Each number is 500 + 25 x the weight over the matrix's rms, rounded and kept within 0 to 999. Layers, rows and columns count from 0. Numbers have three digits each.

# layer 2 attention query, 256x256, rms 0.0401, rows 20-63, columns 128-191
483433500509520481501494505533524531512541479512465482516502460484485513505494521529543475467486465502519498510514492509488464510504510475466476530492511514510457493469486502493503459523481459
504488462504528504513501523519476507502551479468487493504520524499464508518517506491487477478490545509467520532518533499514507512483488530492480463530495505500526521495484455501511507517490531
524466494510540476544503469494527528466518490517516472490528501528494495452462532530472515469474532504537466509494472554538479460490502510470506493529493475540486454489500493493423524493497506
531515457509531507463516503534482496589481491476501446510511514507492493463515484474510554503542506476502511489479469475506527495486470459493499482494516487491490485518476483509527469472508498
486498483541510487473505496524450548520524518524526496489540512490500508443514479509479488484513499506495519540547530443510467494453508479483522503519529516468495472512532522473506468530509542
518529501508486467532467500515518529489539479545490538485503533484520530522541492514501502492524507494484516504500498525529492496519537486480492469490487499505498447522530493502484539508466514
531498504490483538507523539481521466483523488488473482470449489552507510462499544518482449503484516507480485493529514498504464527474506494464519509488501495484488496496491501498468482514496474
482486500486500512493486490507446515518517523520523476536533514493507543480457523453495491481451479500526495510554530478518507508517538499494515533461475502464493490493538504509474495527504505
509476513504488522493476512471516453480493491490477504506478477489501466484479501531522436513496487531509512473486497498489490495452500541476486532507481527535520492523507465444507434510513490
555479489552490511516504502509464498467532466506452491549507473525486540492475522513467450483476500509495494499549501471507527493482506477529496504519468527509491521493479452493531531511473504
520531450513480447456512468517520569476522510468481502499492503476502501493522485507531501469473464518483504519506487474536449536538561527504506462507509484516556501502520485490495489556509481
503463525530435488468494500498522510531489505472472501502475506479482489488485487508509505489493464507494547519491541515448504532461502476504474469463461525545494534488501503526477515436513527
500534501510523499532479532482518478514511503494481526487535517518539484492499546495481503498561543476514537522491494506480521518502485467482504509517479472489499496522560534466483507505468482
503518470484507521493521517487478509497501518491527502473467499460503469493457529515491495446501502534498504505515499508475501487471479547496502535501498483502500470513480489457511554562502538
533534488514509487516490479487541529453499474489506512508494537489519463473495513536484442529512498537524521525484507511498519545498497480485509485467487533530482484522452570536480538515493517
541486507499462466473477529441512520457498495472471486485477505484476494463539522530513510499522527514495495507498543522469465525477491512485476485510538475497518453528495542499488543471521526
473523476532499497525512520513487520453476475481468519473472555526478491476500515499551520519462509498529510484512486527529518500511507494519481494518483509476470548504510495490516504517461488
532533521482488470525481539479502527466462534491538528518443487490565512471503487514516481504540531504464516516534511492499519482507467515478532505521484495465516501512502484478491548504541536
471501514504493467484545466464512448522534536520511510490488488476488525492474496503510499525436491481508476505487513506512476504491473542519526517518498499497514483460470533521489485486514493
484508501484517538497542513528505511496480524560475506512474544472484521502481476505477482512494480546489495451506521511519466498513491476498512504497494502560509560515487484475437489511517472
503530491513487474546482499502454500517481501474529481493505509530490479511493510494575529512485474464519508486481451432517516530522515450498513531525501531469547496489493485487498515532515505
492484467482468483489481472509499525477487495508482511518519495516507488496465525513496474506507511511508475493538470465502515519470473532483555518481528535471498510443535464500544460487492464
512503516478522490482545476517501472463484498485507513506497503534496493522523507519517501489503502510538529543514488501482487510537508509512477494513453527487503475492457523467522481506480470
506504526540485547539503497523488534499515497513472501503482527503479505506515427495468470532474442467490495472511521471499516487490539499498531508516473501511489504528495485525516539510547492
480549514519496520520476481500491488504469482482510484519511505545504533515468532492518497534519518481475422540507503505532489517509488488479519510488552486490523487508503519481497464481479502
518518481510490530516473474502508471456469497481500515493521488527483530493511474522470500515529516492520519456515463527502453504472512509448495540536482518522452505485544482517511510493487480
476473560478486464533505511504543487481561517504500499474481478501497497502501477484557454489508518504518447486500475540535509488504515494451503540512463538503507498514489504504483511528506484
549418537488469500515571486478507536439526533484491482479497438502515557474514512518470477500492500520514480499465514447524496478493450504527488465503495493496480558495524468499511503520509481
492493509469470487494506513484446536516476509500504477523520525502480462487499510519528451494485543488433469457487481534447480505529564471506485488527504492483525493495471512517508485526476521
531475481510482579514513520529501539461540505420485483506515528470493508476468459534540507527517520519483506495522468478489473463510555520491467475494462499462484474514510506461510502557516516
498482547502477478512474496453468480562524460502470470493516484540512489521530490520500477498525520536493516507507512480499486464495488500457447501507453559512485513501452498517467511489488519
537462500507515525473499534524588493508482508467477490471507506504515491460591525488496495513473479515506456510535480506450507504523527492526493474483525504469514525522509522492500524465540502
528482534491514492480519438479505495479488488536524516523476439528519503485522534492507522489501510504484489527527510517520512465495493522512502465508528514486517523514506492508496530507453486
497519511490473492496505482481493479513505517501513536495474497480484513501476531514509531467463477543476511516516501467524509492478497527500483503531526540455512499516518492514515539528485484
489493537493492533494525542511533543517518508469492510512490468495500494506443524482461458522502500499505515503532532532497499502536497492526508515480506494485512483504474515513529500490494441
483542519527546501514467512496497548496520488484493478505455507471491514510549522472490542535556473474517536544472487487460499496481492507487445520547540540526531501467490499490477481483486460
478461488484548517490490478525497503491485469525485520491450514463487488476478528464513499479510542520508535515473508522502532536500491525487494479487499498526495495528480503490535480517498508
476488505508558487501453563512525516487510536517484506507494519487471483498495451503512502508467494483524497490520509454524488505513520470479480518504483482479516509525488546513542516508474511
508497525449498480519509484502438516512458502455523464501482486523539478536507485493511462503525516499530506536521500509480486466494475510528540515519454517533486492522492489514500503512533479
508463444502518497507508523521527502517500489515520491512485461535496516440464484514487479475478513511529474484459509499521540503568525478497544505487497494526513510499511452498507532471547518
498483522491511487508501498514520524488511464477506482523468513480490545474507439495484559468516484520493519515509510529447455504518481500497501516487459521484516512504510524519504494489503532
457480477493514528520513503438530516497530481501485455469486485565507485465478492476453505509524527473482495543481547516523525473498507484498469462518517488534478524529531524557546516536456431
486467564483486471495532478471476524520493503510493479504474498511486493517457489541489545511462534479471506447511466532502489470540515497517520500476573482453489495470507489495492517480485520
496505493490553518536493482447507466508451463539538480542518559508483464486529504491498491541481521509505559491479518505518526487493489489465543530502530480496461445466468525472498466479518472
# layer 2 attention key, 256x256, rms 0.0376, rows 20-63, columns 128-191
500447498466518471487491507502500511528521492505463492532499459510487517460522514497539490467507447560508467476532498502476463484493462470479488526500493467504502489501465510494528493512502501
527499485507495493509503489493464541477490511533504495484506528501512533479514515517484490515486532539493539522534499475505491510527451444525490474504479500523485512511505505483462474505474502
521499514492571532494471501525498475480471474489481510504501524507490508458472542524470526460473498480498520556515465493517504485503505529551441512466494490523490514474501524474454482518484497
538489476470513501490510507539505473528459462508516479477475556513521515474495474480521548518485517518489505528474470481545512510472502471542502487466509501488482459537455503491522486502471463
490455512517480445498503480528495540467501513507487520457536536479441489440489501519494491504500463509464545537531532479549490511497476531512479510526511483465490501483495496500510468534506545
529474449470515435510477513474510479508513508546522483535520512498516535508493490476453499449483502490428434511500513478511480479547461549464550492494457501478492478487502478481458517555494470
458508443500509529473493516529529487518470483485476497520466475531475526479494514463485479475476496462517535483531502519491466529497484519513471540495520487497472488513510544548497476518467524
473465501489446514481475456501503543543559530499508421499541501485469549499481498513486479528472493524487520500511523468523486474507498504472464485490462445494482506497495506485514532508509521
497451500537460499520496480529530461462515501472435551519543469519540484495472552507497508504496497471532522428481525479485525493491514493559468538496520528560504474512491465499490501502468511
509460482563464509484487504506478462424501476488486490515468498537476513505484473529511486498456518532526489497583488469526490479516503465519472472541503494522527524521461493496514557527509501
450527471504484486477561484487499498469452506508522477494495459466509507459478461485511464493546497528488495465484494503480459580528451460482450465533466490473541509522504461473487523556483516
497504486523469503498481497505521510519487494517497573484470511482477487485517484521498500456526497485492498464498510550463480500481491494484529462508452555537452488490503512528525488479509519
511524484533499570489516514523519503519526515464491562509529497475570543501508500426525517502480540515475559503474565514516513546540526529489524513502533500526479495501499482526464498488526460
494508479499500513490516493488441506481514508505503510496484483460462433477489498500477520470507527523525507494533510460524493472499491511482465493541492526569485528486502464469542539527480495
496532464492537526494466469531540543479535494481501519463527496530520479510487506535513476477480492518476494455481505533475532576494510479495519488504498525498492485544510488508543473511516502
527455520517506454501474482510528481504454473484471533481470527486463492499527491502523516486542511468508490547523535523515513534523562556483464479498566501477469466490480484468553503502512518
478511449526549495532500525497470504523451512518478524483440513509535484486498469472496516486495528479502514525474467495509491464500496530510494481496497529496509559473514475493490489569513465
514479518483519469507511540481499534524452461498508532486517490476516485506459472542506555461491490477434502479504535544489507552464510490504526488500496488507487492500544449452524495488511534
519534526502503504503493470532540501524505465486538530491479483474473519461486524514542473524494521457523465508469510530423482522484457483548508546507512475444491493495487496511496474494514511
500507462443563522465493485528453509501476501561447500496471501496527502519449498507521469533502506505451476417550499507495492494512533503493473552489501481516534538475510509466498492569486544
509483432515498473497467439490419512575520533489551490509502516524510516535537495530519530507501502437552477491498486467539502491545531502491479528524497514534524553493500493465455524502530493
476480515521444485522490476537474502491521494516464522544518495481476523506477483469493481532480526503513532495496463501494497520480496519499480510480518502519505526466485436508554519505487492
495518467497551467451497506477482463491476511500537496495512480491485481508529493487489496496547511498570478506504487537500497486512528493511519458514472572519502497496460494517475481492460454
485523537473494540489495520492499535473441570559466530502516477505471531533551453499505496536512500495472521467496525476492520536469439512519532524492475489483440495509496494544506542487562530
449504475529500486488494524498470481507482545445474456528522485509523541498495496524485498514515473483474461553523486490507455495530462550515496522496498526512535541531486523465469504460512455
472484511490518513533492511479543469477490492470492551570506471497483500488489494492497499483500561459513501492521446494476519528489467530460525505531504525518461486501511488515507532534503524
527479491514509524474510538488498546463495543509486471477495475505496522488482523497504491467514508473469498490502483557509481461510496505447468524485498555503546496474466543539447469526525526
523476478452542489507536495522489466460483524493502486467514477455471541463491500445494495499513530521455455507477512485456485520496468518551491504504511517467509476486527466475531545520489509
473533501486515511465476493493482480508476581491460488454488521532449431494511484499492473484506514487466475499486489508515473508535518490514545485475507563487509489509507512513509502502462489
526471472493453514504471505474530549471491530489482481494541512473525464484519519507502512453488552526493531511513504423490542490498458517478473465528477498478490496490535485481538523552538536
519500495510507489508473470472502471560517453474489467492496464521515501523528462484481515502491506506500497499512479509491479474482531496477535538511505599522481519539451505524496508504454496
509470471502469522458496526517507468508496493486514530493523496506514555459498493502538495468480458489444515509472530522507544594543503513517495494500492448470504535455506506541486491452496510
507497529521514501504511510484517472443466461503565506458488478445489527509487519512533485466463491475513521492494539525517507505509494515510485543516494489481518522492523471518477534498485482
511503505491501452479494479500452507498485494499523530418507504474490504535482543537495478436481444509495475508516480492505488516481475489509522544484507477506532505542546485486494493536493537
545455519448508480492547504522495556520521502485537471519520474530510433458475534501482474499565516472460499521500524475525448508536517518499462511506531515469515526512490485517488514446501462
488485487527478475520493558522531502516475515506540470522447533462490520482550497495483498541541500490483502513474509501489499513467553436529501524529530473458474471496510502458500525520494455
485509510478478542500537514497489513546536439480560517541488503467483437492462464510517515516515490485485472479496501532525548504466480525500507470505497492541501492444462478512520473511460497
490486549498534475511500531462494537479499520505476543540504505461444553494511460487483514509436512453549529513501511496542508536481525464492515517490508532478527499487508496469508500525485451
476489538447496479502459486512454517506467450496511497525510497501519468541533464503479528517517513482507515569481508495534490467490546487522518443532479506522498488486462492508505491506478541
508521505516500488494498535535550511497507487531521496515471478528474504474445490496503510513456508473452530485506493489527555558505494493500500466513499526515507501487503489516524522458498499
500510491512492545493504452465498544488518483494521448491488471486504464479488435510484502471533514534492505550528489477474497496494508476533477530522493519457537502493555523456496501493481525
518520493493526518545520526510527502467479496475481469430498501527498522517486510503498491497503468491507507504486531499484506477488493532508527487486514513469488471545489508527485474493506459
481499567462491490508556577445485501503481518493472487462432502501486495496460480564500513475494514481435500479509460470538480504497527529486494547486519525481542536503490524494513479457478452
459497513526477527486474469512499472483475417502514470478451512576430456529473512499510509543472493510547557492462495501517509473473500471484570519468527430517480480505519532451463468455508506
# layer 2 attention value, 256x256, rms 0.029, rows 0-62, columns 128-191
515481491498479485489510486480522478459535491473544495518503471531449504514502507518519471526489499515475522498506537497490483532476527468497474493507493499488500533512536493498483535481489501
521514516476469513489544477529438494522520482519479527529460517485495562515471475506526500502482493486523515539519476498549523473486496512507491532525516494529447531514506530518538533495487524
523495517505522488515474506463523456503482501544499473519494516483533474502478495533455530480514473486516521495514483508468523500500477485473471501547482511531489492488505509492500541506540483
486505523510492512497454484524545515481540498475511505500508493495507451512489510498501503496492518515478511500510499466481526494500475512505477502504472453501497514453494477493498515515503483
500537503523484425487480474487457470502516517476483503549520482502510460501527531505510513492516476509509499493479486498504515531530501494508500519507494463483520470510519529487452506470498518
493496506493508511510514483518510501499496526501505496501519513455452524483490499519501504496466481527487497487470530534519484457483479481527475497479459476538478489491522520473489509482480507
532493482522487521480530531480500488458515505517483478511445468505465485510506503502497484504475508503497505499508490484479520497489510519460501510495509491508524493536489539518520465512493472
543501494520465492497493465455473509534474553512449499536515535488503485495510489487511465523495504473489518491500484511474536522473502502489549469509471478491485524539470511489535504487462501
518521490469519490510482502493492485468462502486513540494500521489525530475485498511504513515523508481541520532559506505508457539498501500500510498511504464521532483480527516532512504508460484
480467477509502491507513485490500531514471486508498517521506500507501518506537543563495484498491489514502490493518504518497484473481518548505513523546533440502514500495494467472474508508470473
478523512524491518514485495505529514514495482497485491493484513516482509496536476489498506496520514480452482498493483471516502509505514544494476480520506518491507485470508477515474511471517477
511513505516515525457521535526508437464465552484503479516486500508506519500504508482500533500479483504508519466491486489452475481487457493531475518481451501489500476492522521472493504502524474
518520473516509492526524511502572506503482514493516538522495522507492483487480490495512494502452489478434535496499527507486477518555492515513516465495477490472500485535492488503540533508533519
527484468541507512531549461461506520462524527522526502523487480501478512495551503471500499514551530465480489544480507509512513472488499518534468495487492509511511464512477485470479504518515504
496506482512492492494534497521503497476532488527484486485488497492467495484466511522527464488488495484490466481477471473511496506501488478478519482490499493482535561538518459510519496456525465
484515479468504447432494545533506476489523489493527489487510522522526469497503488542514509517491472497482456493518497520521516478515513521450507510543529535491513488534510492456513464497524491
485481475499525510500509491516486487522514483489487506524480453500454506532508482515531431515481487504494484470514506495482476527500479463521506482491514514504493485519491516541542519491507503
473512508476462510511485487484497476503525533511551499534545533510488481480492509496494512479504518500503521461536495516514516500524518495438511460517526547479521547486515496513535512542504501
519527515496511499523524509508499533497514494488519494495484523508492497488496522537509515491489488505504485515508472487516505463509505501523493504531492448480495548507454497524511500528504504
495513521496494467498473487459527526479525443518496498540500529530518480512432487487492478505509490487463489497497485510493492487507486515464496488488460506510510460519515515476507495495479507
483506510491507473493492492507499503505503467510502460521508519501498478466455493533507490547539520481534508514514505478503501484478503519496525468494550468457505487522467504539547510516502509
463522484489496460476496513486526520492500510507488495491508502480487461532479502546491507510476497541496495480487527482504535488494489482449471497492487496503536471509533488475533511528515504
479435516479491518516515490491450509508493527504460526491501486508485518492530443515505478519501540502489457480482513526494437515485480507512537490494510476510481501502502479469502487539487490
451535476487485504505468504478493497458499519489477498466495489465522514490488523520495511472487485538488509483427507498545457503512477510471495473490521498482500481470471526483495496517493544
484464487493492465510489492498469527512519505529516505527517481504550528500509518503446543505517497506479488517531495478505472541514525512521471515506478524590501500496519484502532543509511497
462514521517504469503514516508520482495479485521541515479490506514499509450497509505504452489542506516490517519502527461492498515501523492489516535540505491486462517497488517481490507508484489
492494499510484491490492515501518492481485499474577513512525470511496482459508493513488516471514497480497510527528501476466537485498493508444537469513529505505508492537479506469501516535492503
474498508507496519493504480530516482521527452484488486501502555508531501497538523489501528487502518468482505531472511455506481512473480497514486532549500485504523501502507495531496509527493517
456472511548516521538527470487532537478480561502515499509514505494505511530512513505557507565502509482489492475470490515498508526502520536495497494512491487514493543535467543483514472497458547
495550530531494490511500507517479503512463488495526488498493516531484500516484486533559519540536506504506530500514506520520557539511491539532521486481519531514552509519489506495534482493492487
506501506511510508480526499562496520519505504522534524484488520495506463493476478516518499485490505483514496504533496488510467467529483484472507490507461497485524503500449461503446475529473528
513492510498513514467538550500473542514499518498432496492518510484471461467515468501475499508547478521471499516505546465506500487494476466517464528531488492502475473492523552499520466467478503
495508487502503488484477526526506490488500524519514514546536499549513518508478501452486470516519539506501473485516563534529522501509478437524499511491472523531516483525484445533483518521500467
522544483535503469495515493505508449485477498493516497515440520496498503495470508515532477503473514513518491512521480481509490483469497477528475484527480504477523478513507507468504522489505465
520527506498523546475516515496532499503465456487488493498468514470484494472498510532463520507509502507472459458490487514481487487487500480485505551489460539467497544510516489515510484490537518
527516490479521506492500480494491495501501514532492519530520489495514487525472502494507532502484496503447545518511506514513511513494503498516465453507520502485419524501516470476501502451463478
530527481491501498456478513465481451530517512491516472456470498486477494520488497489479500531487476489527519482539478477443482496496506509506494515504494489495498518505456540486471514469498511
499435516467472484494478463467517533496515489512551514525519463498493474523505505514467497527526444502513488555457552505546499485484511499470459474475501494468498500498522466468540488475523484
518535505520518511495508523543519502500469465540515512533452510476501546517505475504477525489551469498496493547459484481509477526539486508514505508508526518562471512501474502527473520491526454
505474491483471492505480516499518499466496515495507482476465515508498498520488460489514518499537499489475509450483451498539503512494469452484505535508506512455468507490488527496528502458504514
484493497500495528522484475520511503530527495498535497455518479520472495483478501490505502476467486465461502472501525487490513537465505486511522513532506488483475495497465476476530505502523465
503501487493510484486438502466540517492485497490464530502471512511495495524470482448487482555497534499488508492482518488537546499494442503483533534534482514488497484513529516454495500548518532
542534538486500499515536477510484510489473550527491520475542491510480512464515516494480505489448480489484463505522515532499544491509487486512517525478486474410532506476496537510494527481530559
490500463538540497467503470494559495530482526500503466478490472501512485513495497516518505473522524472544469445502509500496531458511476521537494474463489466556506516501492507528516483489542507
506523491540465521507523477529525511500515525470500525529516480498483543502508502475499504522530484495516511562485479472502490536480468535486468465511488495499535523495512502492482464549498503
482512531457509497508514501490483536479512485526514518551507515519516463486482501505501490478537511522542523456468485489520522476531479492490513499512485515523518509488496505514495493500465493
512522491475502525467473471463503485468481497525528517471512483495478478512510465547483500511520466467461494472484491521465469488434483487470493499507481492519474455506525527521491468529479508
477505498487503535510467481531517495514544468512452522508476483476485512523525492497497525526505497515526489521518474529492491485473459473484493507540504522501503498503510477497574506530475513
473513478461495497513540519508484468480492495533509555515499474509556489506488498509495481486506514474484548497465532468532507526507475508491494482481490493498491493510488497479480518514492491
492517489464509458476525494501500495450476494491502472522482537490512526510508487484510458536526510529489491526514470479523531530510473456499467527504476511506513511491514461514522510486491503
521505494496502480431544483498509495494505511485508473467461498531478492505521492529492496505485476496487483483528494535496513484510506518497503469510482506548492556518457510465539505515537531
457478500540498492492483488532522504514465491504460482550466481486454555479504516463508484502507529513504504480501518445495501466491551532494504506480513496485479504526484423503489513508494486
510532539519549483518491536502487499513465498485508531514506524508519544459522544469488524528506494489488506499497488539502481528496520520508534491526484486508469496508515494471506504494465539
481481522499481502567540510480496508521478508467516508458495524539474519515472505501561546537572516492512466548540464522541498469511467505459500538505532480527533489493473526531499549528517471
466516465468508477512498464540501504517558510535517494498509476538505485486549503484514497529516544499519495488518508508543499467502485545536467493491506515526512515540500499513478484525563509
493510475526508500472485486508558518503522509522467513515508515491474494483507511480470522508483460521455496441549535498484551508497505510543481521454503504522499492491450493520456455484491516
515500485501524498516439454497498478512473510553495511521458546458516512457521502480533498498472458486513498495523505519529478512475474504482524489490495539541491552511461558495525491508514473
493482510524488487501506517488503493482503496533497506483498536467484505472511496464513539479454546475512497516501468503519510482526442448514502489529491538499506495520498524480508498480550478
504517506542454478531505471509491508535524469470505515541550491502507497505476549466477467511461513473475475487504461564529470480492483488470509483547514475544528500502475506493489514503487500
494515483451497539528493515529513473514517510515520559516503489512433461518500481522527473506487512522492559468509517536522501516525486498477450525500516502570481509522478521522456473501500519
510520511485448481501496488487497513529506461527509525511470576505489511520522498497493471471483461530510503488508525478516456513537498504480467484509499474512515462520508485531479468475490509
508451477506476504480528561476462516522528544530492488520507509488496516501472513471564517496505547503486445510530508500530510464520550544494455501502499487475507539499516481507458463484511511
472470530517475528459481497478519527487520467520479486502485489528525487472474527484505500520479480488503502486498501497494518526466517528544533518499505500563531501508514489479444514514470542
# layer 2 attention output (transposed), 256x256, rms 0.0449, rows 0-62, columns 128-191
492507487493487483507506477511496522543477508498467505486485532502503516493506506479507513505489515523529483496491493516503521505515484530507481536469508515540498481482460506482462485505490473
491508492526516484482470541502532533504494494501504508488510482492502448509513483500501469478505495521470499497512539497463491518516503482521515485494502534498520462461521475493461509495525481
460502489488493504495507495494473524485528500477508490515497487501476540500511520484488510505510540530469495480494512477505495507523469507500508506477514489485515541502482493503489474515472485
516477499482503479500528483488485498505466542529506497502473505501508528483509511503491514509506500532506486495491506503521483484511500485529540488504484533522511510536523508504511494533516531
483467482474511518528528487523499516489477511505521496485507502503505547488476454520486492473487523487504500514500492517533492480472478493520490452530500530512472482517539509447534533526498483
494488520502478480482489500486484497527509489505515517505464464513487503542504489488526518518517509486517502503507489517492492501502523506515511517493543504470550485476502496526494503504503491
489521547482523491504510471507509509539489479504501506520533537492505501511502514514508535501527488494505483513485481495490489513494491495495500494501471500491494537487498489509480516483509499
477504473488534502529491532538536515473510448467530484469492503509502497512485508506489499507532512514529493522496511492498483485509515507488459523509536512501502464482496495504478496510513516
490495509502495513491533511505506522473525505538509480506511504510513484488535534513484492479496492506492499484478474478487516475500503490499523473508486530494468501521513466493508499511517496
515520492499520506484517517485516480483479508536495500497488497482502479491487481465513524526482496483484505491493490496500512501509508475486489480462474522515483504519477518531507501473498509
515486497477499482478507497482469487503530503507541521496512512466506474519517521506484507510471503477513500488498513498487493470506501473485514495477501487527516505533501503484500488544476499
494481526509518509507491451479495525524533472490505482491507529508504508520494499487496474489484496466482488497517483492502518511485509503493512488516537519490474528508507473510500494521482502
477502493474495495505465462525463479511495500510491482470514504517506497529527511519501500501528496520539478493513499481505495482476517492488498538524502515505502474486483500537476455533490481
486481519501483460471504519522496484542483468522503535481493512500516487493486531509513527521459488517508503484519510493490501521532531493473505513475501503497536564502483519520511501459509505
494489524486513496489490488480524502535475508489489512526501517507498503512510460486501526507515521522491507520497503530493532520510489510504510500519493506504478453489509515505498498514520511
475496515511503527507513448471505519514516502518462490528511490501472495504497475477497502500502496496495519503491485487479494517509479488510498498455472507527475531500482521512491520498495495
523506503481481499492499519513498530476482526492496502482503492476531496485512496477489536494497500513485515514498497522518493477507547521485496483497476493484480485469507486489473493492490517
516507493533531530518512532499509524509519478522484512495467503474496475532516505500521503508487481514532512530497503502506495517516472518538492507533509484525477481499478519533486491466486519
511491481482478513480487516517490471482517490502466523512516459472519496510510481492500479507502522495514497497487498517495521543511498496484496503516523528524500451517521472493487522493515498
485488499469486533498515529518491466484521512504478517475496471508505499513527552502491530519486513512533492545485517493501525519485516494491480515495519514495494499476458507502474519499478497
528514475503499526492515514470508514495505493502493515476463486459514475515512491470514494490477488517485495505506495527502490493502501511478449522490494529531459501476502487491485514514500469
517494484523497516534490522510503516506505455495504503505544492532502525490495512472487502502492505477509486511503501496503493504503522485503500513496531508497494510498468510499473493522483514
506545486494524485488503501510534498494499469505520478494515496469520498519502542497492530508496477485506547511499504503496529476517523500500495488513518495486524499505485537522475470489515519
517494526519535498469543495496513481526491499523535471513500515518497497480484454487484496519520522480504486514514506525506530502503471497515499502519469525510509517532514501493507523507506469
513506509505513515494521482524478500498485486501469484471527515522477468451489496481525481503507487504507480486493513479506521478495507494468515497496500485435479510503503518491490504518506477
550506509489481514481494514507468511486506499486480509520509497493502511525519485504497534505465504516492517476484482523509510489494500495509475473490505514509512476498529487507516508504500510
497520487532520531524498521502484466539499520527482499499487547508495510518470505472492503519522502499491494481501499528526485526507486513513483543493502492502524530487479493523512511508501497
501497529504499512494508517495505512485474516562472515520499472515518483521503516480519495501497480509530482491527509500493566510540516501507537491494518532508480495535482516494532518470502482
520525478458489502473483519524491494492498461508494515487518511488499512501552485505461496483498481507515496517510512503499534482483518481498520539524533492513518481513508508489477518485503476
515469499473520522496479504528502526487513491499497508479520507452514509483530519490492495466468498488505514504466514458467465470494547484478511490537526474478451482466531473505480479488527534
507490517500474493525490492470472467476506480483475498497504491523495549482529492495492491511505499520488481485478488518506514513473512510524502485504526502479495497523527522498513514478525479
498485522523499479523498473520534491524505496525546468501482490495485516522485517503498502501479503494533489492491488520533507504510494516512508473471516476503503515498494462501507530519509499
504478545515517526503561495467497482503496489510488471475476483477506474500529513533526507478498473487496547495490471502493495460505527516474504459514507497460509519461489538504491491456505557
471465524497521499508500491495498497490519490473487511474523486518515508493513492486470515492508483491488492484503498498470519521495495508486518498493532500493489510516496504496508488503496532
467483512516498474515510467513492492519544504487485492512535499525505475524519494459532508481471482498533548519508497488511528501491516521531470469521540456532496453477483512507500477508479497
509504497524521533535507520503492500508496461481491505491462510507492502500473508521505452473505510477521479508518497485507494507488532488480509541493504505487504481476493507519527527519511504
499468478492506516542507522536470529454476486502476498538520491492492500519502490506513481459549507498500491550476525496525480494534500482493522503498509524501496470496539473526539516507516522
509556486493516513506511495493502500512518487521467476495492544514468505508474506513509509481490531480514504485513475494448500521501521496500505514464476515561479508509489513514480510516496492
488482522480509478500521463489485498498519538497503497515503482528510508504517537521514503501467540507471482489531532513511494491465507520506518519496485505480499525530528502481517491523495518
505506484513493470489483481487500505507522478471481518490509489506495512487494507524483492505486504521496492508495511508484489470481507517496465464481491487518514496521493477500506483494509510
502530490519488496495525527485489474474496470507488504496471513491510522522531504510463515501537498502537488495478467489489514470516514505479466483501526494486512486513514513502497482494483510
494515504487470481495523472536481488499472515491534469500506457482493471471524486534513514451510499502478494503518499519489478475505523532500473482477509503531528517512465493530521526487477504
495506497503506464499501500486499503515515478495507518485481488493512480525489520484515519500542520469507542523512473498477480500491475532508477518517525531529471508524491479508515448514493476
503512509487472545522509507485427507477487477494491542507511486493514501511526490493510498516499508518494521509519506495494480510481511510472509533522510524465487497519493502489499513515478495
470503514474531510494510491489500490546490481524491491438505519531492513463470541501509499500476511506504465444494504518492524494511495491507517545484521503473485494498507489493514519482493479
525503490495462500498483484516474500502488516484497493476499486460473531509521492493533500526477531495468481547518524519500487512491490501527489482504497496529484502484514465500467535510497514
475485495508477525517520532543488518498513502462486460523498516513517515496508505488501488461489507499529511513494505492520482501513537507512503470526498512498507474482510462478501494472504503
500495483509480487491503477483494505490498522486524481503518500515530469495521510525503486462518492509495521493494513477486483495496515479506534510491501489512467486511505503491483507496512499
508487515556505519487483509470498506513494498496513457501470489503483519477475470516510493497489484541509487500513488503521496485498493521516504516526509525480515494502514499535536503491498517
506500515496485508480480481494505515522506509486488510442511478478486497489493509514498538463461487498495510492501521510485489474483531507511533470494495507506489499478503530510482510481482521
478504488530513539549484506470485494488509478493494510525552501493511549500493520489481517502481511507519499516473509460479507526491476493499507516502531471457493491488526502505468502505492480
535521496457494468504528494475525489497520502501483494460500500519547477512486498533485516494459458512498476509514490536476511514496488504500486513508514507505516506514490544484492495520487517
510499494506464496499524484485506530519514508496499504506475489500506482518494483513517508486487510491505499521525515486500538498492468504504487520488548529487527525501468531506513491524519450
522502497495510495477474522536512519477488483516494517520513495448524490495515511498490485464468502502503533494467509492452480516492515505507511479498464516481471475484528478480509477490492533
494465519506498496489514507489473469493502498508482516512511521506509505512490504504517528466493493508491485480476494477458510496506532458462526500493499472484496501468501515476514511505468504
507462514496518498523510502482500542483485496510530484496508505491534505503490498507542501513502510454548502546473480494511457478497500500482498493488527514487489479536541509474528546504497484
467504540512514498483544510497489539495515500465511471500527477505473467533476478520512468503540514493493512537502496509495500518496502491534481508496518474469510473484538458459489509491516520
478491502497498501510490490511505499529506485485513511489500494509502489534496514512520479499506474497510487482486507480483496527489533542496488494470524459477476509496471474490513493510456478
498479502453490493482510500497492507478454512539514502496492507506486533528522471508518540515540502502535501523496508483484486520485508507535526496483499529475494491498491514472505487487502491
519516508516491468482494523510484508473474517498513511490510502510543557505502522496494514500498508522488515497461502499481503490488503489510535496501501497490523470475520502508521520514483478
490486476521525516507487547520509500484512524466486470501525463500506495452503497519499494503512540490499475499484514479521489509499484489524510504500496532509485486498527510471490527539498491
493509511492515524500431469535514494485489464495481545480495491477505480501553504495498480494515469495492538497489477524449520523513510483475524475481496485527459473509496471514528514490503510
538535505482493446516517496512488511518497535478505527523467503470473518535540477501525497493499505467487499517515505500514499484502502469507511496517490485483475503487501508524525499482518473